config.toml
norm_place = "pre"
bias = "all"
lr = 0.00585
batch_tokens = 32768
Each number is 500 + 25 x the weight over its row's rms, rounded and kept within 0 to 999. Layers, rows and columns count from 0. Numbers have three digits each. The size before them is the row's rms in percent of the matrix's.

# down: layer 21 MLP down (transposed), 128x64, rms 0.237, rows 94-127, columns 0-63
# up: layer 21 MLP up, 128x64, rms 0.219, rows 95-127, columns 0-63
down94 107:500471471512502523512493521530519514495509536520470457519508494482506497508514526556487512465492528468497470474439522490509488506522486562544528469455509474510514502474490511534529500525459490
up95 092:474501511511477527506527532506476515515503533525494442513480531515503509549489483507502508481484546513494435526546481542518514519522465550512486497481491511475520537494486477512505494505539545
down95 084:511497503485501470475507517493541525498454478465514545486546450505473538488525489454492478525505478517471541516515495495470540499509499468477517488535517485523508529488499503486513529497462563
up96 102:528511478510501485458492498480515489523491509537484460490432497533491514523460459479516505510544503493535489489505480453493476524488508510527509556536498470480513521500495480462548529464503492
down96 095:517504502478476481494548477516491483478555502477524499498536506461461464500511499531493484498455543507476508522473508516524511489447451494465477483540480505510484505489457516469455522498513522
up97 097:512488473500497467475484495492502501540523514432517515489525465482475505482535513503488474466482504505532501498528534483495501542498529480509424480525499490528519509539474528508530508448478470
down97 110:516503510500498517484464501456491482526478479468444477490513494474515487513457538501491491492500537535469517497433507500489548511478470491474503492551506505508496507431484528495537519507482510
up98 107:440496467504504519475526506459481445538528501516543507494509460478487472500491462505504506447507500490497464538517518533541517543525541502491523482515492497496494493507503503498462545479523504
down98 101:542497481491506525489505474502463492488486496475493515500480481514493527544528441458481501455470500461510503505537556478506537515538542519451527507473525499499468508532487474495469500489513499
up99 104:512565468455472539458499495518516492536470490517516522488519514486499489436498498510504483495477540519509511525506529493481512537524495519470473514525489542490513517537515495457493467520538480
down99 114:494481477492464489494497487508552525547517491470486495518509487508518509510478477525510492493501529449520500465496546484457516502499481521456489495483520464482504457497473525510517431484551535
up100 108:491490465501509456500499559502496491542496471536529521509538553509512523503534503524500552499496484535503516526509492509539507483486530495529464538559460473485513499510489510538469490507498495
down100 105:487487502456525530471499491509533497477498490505494517521485465469533518478509489468490499537504452537472512499541531494533492478527517531498534498479504472503497489504572482551527502461468472
up101 100:511496521490460520517505512504550511487536491472504523473568501532460486553469472512497460468505485468484473495487517515548522463498492504506440543496508480470506488486491491501504528484505488
down101 107:538484487553496464467531482476467540523508499548498473526486539520532505491503536496476523476531468525522504559520458503480470496480516484509500490481515490514469472505484511510510490496443489
up102 100:518474507470492471543472525494469511508491480479538534534535553511488512502528519558522501507533492455511479539505459501530527520447517531514500494486500481500517493522485492513492529524474464
down102 095:488433494509505517473527506513505500488506497481457469515493478470492522489481480528486493533484522469466558461552504490507500446537517516512492518517466538537496482545478481478493517516514490
up103 085:500505528490458510503497511512487493515465511535527488496524511511489448446500524471540516502502525548484491483505477545503484495482484503493471473518531476502495469517518473522445520497461572
down103 087:479472463525515482532514459535508480535521515513496482526498502528507543488489444509516477466502500495526524451481501463470538507491467440520517532523509495519524475476454527482490491513500498
up104 100:485442504498497474482525477473548485454531508479527517503490477505530491523507451483534534519537488521551463485534505488524498527520472487503483504510495479491493546534532497542495515490480529
down104 105:500533509463497493531496550489521506507526510555516503488535522477520511500517539519452448495489481486498530502520451474519514472491507533523490503514484533502466519479443499496527465497470464
up105 088:542484459500479506520485475497488511501485498500485540514506511521480538504540478502537480482463541465473494505507497512479498502508500470488485478539476465433520481466506476519524532429487515
down105 094:499508494500484472535434524491506475486476489464536422528511493507501522531525522513466521477487527503492516510507487515522506487444506520470489542445491503484508485516483494490546485501469489
up106 100:504515487505500517470534581490527499489510543536476510546526488515501486490527465464530510520512561514517472514540482507512493466532503512501463509507524494461480509497491502469461481517482487
down106 107:474483503534523482512518481541501500483508476476506497482492467495507532564468513477462462484477511493547509496473488507529474524541531511503499518540514482504502495525555452504493538468467471
up107 091:536499494512497505504538540439544506494548496499523539519509494486494480466491508529490481514517528487524472469533512500516536471453491480528489492516482452487505522501477476530538469467467517
down107 095:531542491522472511487524486468513461499441480486495481504487528478517538507506493474494490526546505486531526524524506429464503522494503560511491470460524533522500510503499497478516519478482477
up108 099:493471517473516493509496508506510482484524529494495458501519490522448466500534520498541490493488523545530509452542464490488503506484509550476470484441522535510524528526508471535505460515516490
down108 094:501495468490475493487489483510480474472494549519537457526500490439518456470497496480548487517507501462557518522474531506487466479462514502525520513495466501499507464519521484505493457492505463
up109 103:520439501508484465527479514532539513535495534517501513483462540513479514498529445506540517515518540505492462491497474459487545501517478528496510479522529483456522473479470512511483501482507514
down109 095:499485480455521465508498465536491487535497475476496551442499485510519542503483495495503492515521536518455473503471498548524527488481534479500508515489525482481502460515474504490475501449506548
up110 098:536518505536488499474523515522495502455516490511513473519536522457514491539525532556514527472511514468489490506458465524543494483527484549522485493521490486512523497496512526490492544450511531
down110 103:475488531493519526466470476482505467523462511479491526500459522484538500492516457469483498513496511489527530521485521520516475520486550500458473519512506542463454502475482473477521507452533525
up111 119:533505514476505464486498479496510525495528498542474454496523515520477470495544494503500487537467489503482496523530449498511517450517488516496450506559507501467539491508486569485475499490506501
down111 132:499488479504515495488477475500529541485509482555516470467506500466477489498548511509480498518498510497458501509515493448496512522455473511500468482537498528531506473529517579468499466507475524
up112 094:463479487482494488536513460492456494553469534531543515491530508494482480504460532501522507504506477471477508535551525510453479475507487486528471530521515514510507494517520503498471535473536469
down112 099:538491541464493497487517523506524509481514509489491521547513511477499469497477519549522498523517448511446509461462457502491556525501529525490494501501475555466479514498480490482495507533490477
up113 099:471547494464490493468494484513523510494485487522491441522483506514493441490550520463532445508524513493510512500542475497469517504524456533487504514486502518512471465507533457496476498497503531
down113 106:470533467502506508476509523494482505517509531510459471500534457475532454476485527539486549489476518532530492556505487508512478512539514506496518483524472481473469514483538516485499503546529522
up114 107:550500501492519497452462541484569497492464487509529517486481491494499493525504488502535498512492513551488508491512504518541549501517501474483505505443531500477535513481509501524524438495518493
down114 086:469515511504467464532537491499474471520519507474491509527494530507493525518520445529480472473525504455513490479504448477477486466531479486536475504534486489507482497476516456522450514478532482
up115 090:503547497510493473490493515543491472545505541492507517491507518527493490521531459492469517486546538503503521518434495448526539455500516493518486514514468491456530517507471478501508514496471510
down115 105:498508505488515493495484554479444474501515486469506506461543516501504484489523504499504475490506505481484517464431508452526487507481513523511468511528456496481524552446530503519491463521520499
up116 106:542489481492515500501467486473509490521524477524514496511521446528507499513553517485562487524465542527500519526486447521509494494509507477497497479442477498492558471529504514504513514526487526
down116 104:489483510506513517495522489559528494524540511471499474520475517475489497487485524483503546503458493506515530577509530495529549532503476532505439496485509484516492526473502504527470469489514497
up117 105:525478528511521492467513480496486542523493524563502479460482540478506480486502514471492513520521518504529451511563478517519491507476505497535482499468499455492489519529469485550513508533489529
down117 098:494506491514500528483515505520506493482519544456485470516497494522504546536495516506504516462505509472476564510432512453513481506508482544496537481528496487509502482540496561489501462516492505
up118 101:486505495516510461504505509480531494516532547443548523506500516524494500520478489499488544461482560517482508508486528527505526489533462541517486484502487559480520490497527522493474512501453520
down118 100:457535503490439544508484490509539482489485517503556527489455537493481484475460467531471447513486522462476530504518498498520495483475508503490504530490551504504497490504504511507526482514511463
up119 103:505485509519512507504497483533541500511514496511501476497515521516523463522509541499521498494500540493495476500536459550473576527514500467537524450481516482502488531469539469506530539477483491
down119 087:492471558492523539483499503512500502560480504500492475514519480505560535547475494463505467499497536476495485473496497508511555533474494473500510479472529493490453521516502500490533501460507527
up120 088:511460512503553491490514512512483505507509517509542501515497539525501540548515500531498535514470523484520516523497490497499514465455525542556459465484472492485463478499486529495512496495533553
down120 072:465529477512491523494524512537457509508485531509498501458492511491476482504490493536509499515479489504525497555528485492498479495497474560469521479453492486474471546541526484514515502498527567
up121 103:496484515499487477500471472504524483537501502500524519474538542466481490487541513499500487492463504499489492464464528517490507456469508501519506486520480520499492521552423530464474506502564506
down121 114:483524459492439512497484452518506471506552487475524509492484496472526485500476469538460535515475543487484495521482496509556532498498519493445471517510506528495500463509514535499515498490517477
up122 106:453538475486526483468511505486523465456536532492503530494462491463493496512516494530512475537488559526504521509473482483508524482483524490560487492478492506499542520527477528501528471467503516
down122 100:534486506479495522474531519515494519494504488522499480543474520467508505527454513466526540464524511498469478461504481503499498497489452471494507510464552446501501521525450473519475505477491542
up123 099:526531469475493502510529503504530470456515496500474476503494477510510530500492488438510517525491518480511507472468551499526511483524475507480459518477499524492480494496513474530471542472523580
down123 098:502488498489549482472513476469463504429487455488481497484492505506467460491493499531480504545491494477512493536553503486482518505516521505457470461538475497535478513506497526485517474539481491
up124 106:554526552533504515472466480498521494495474545467477483478531521518538535490532512528533482513529528507517508530478535486477529515494443486497485513524468519499515505512497483516482527526536486
down124 105:500511503479517477504469441527513540499475459507483484491491501500539494509533547546477453484505481503490525547493476507512512487525462517498546485507522501499529475492560467515471531506514479
up125 103:461488500483492534502530485483533503519496476501552524501528541445483510503482486493540473487475487480529467512513498488488491519526529483537520556570508524536498522522521529496520490492519520
down125 086:477515498515497477500482510530500480475493521542439492514476526560479500449462521510502496471491499463505516492535485518479471540447520499494485505477492496516555506543472505498475523499522469
up126 094:504516507497525496523540501511472514513510580478520497494479505491520527505514502482491544558515483522522479499470458458505524533544489486545508498501504481471517521503499442506523516503534528
down126 091:522485492509476516524458490471514533456479496495471485457502510482486451490537517520517504440500480546488525480517542503508493529515523491492533488520473493549494471524463517493479484505487446
up127 094:477516548474583498467539520511487470534496541495478527512498519507521525487525495494484503495498526517503549473517510550521503516498523507531509493500481484508525510506482528514432525508483475
down127 091:501517492507517491481475506468532490487502505531506552532535532488467481493504510493492520532464526471549471501516503505505473492523508482478545556503520508471479519483493477516565538487512553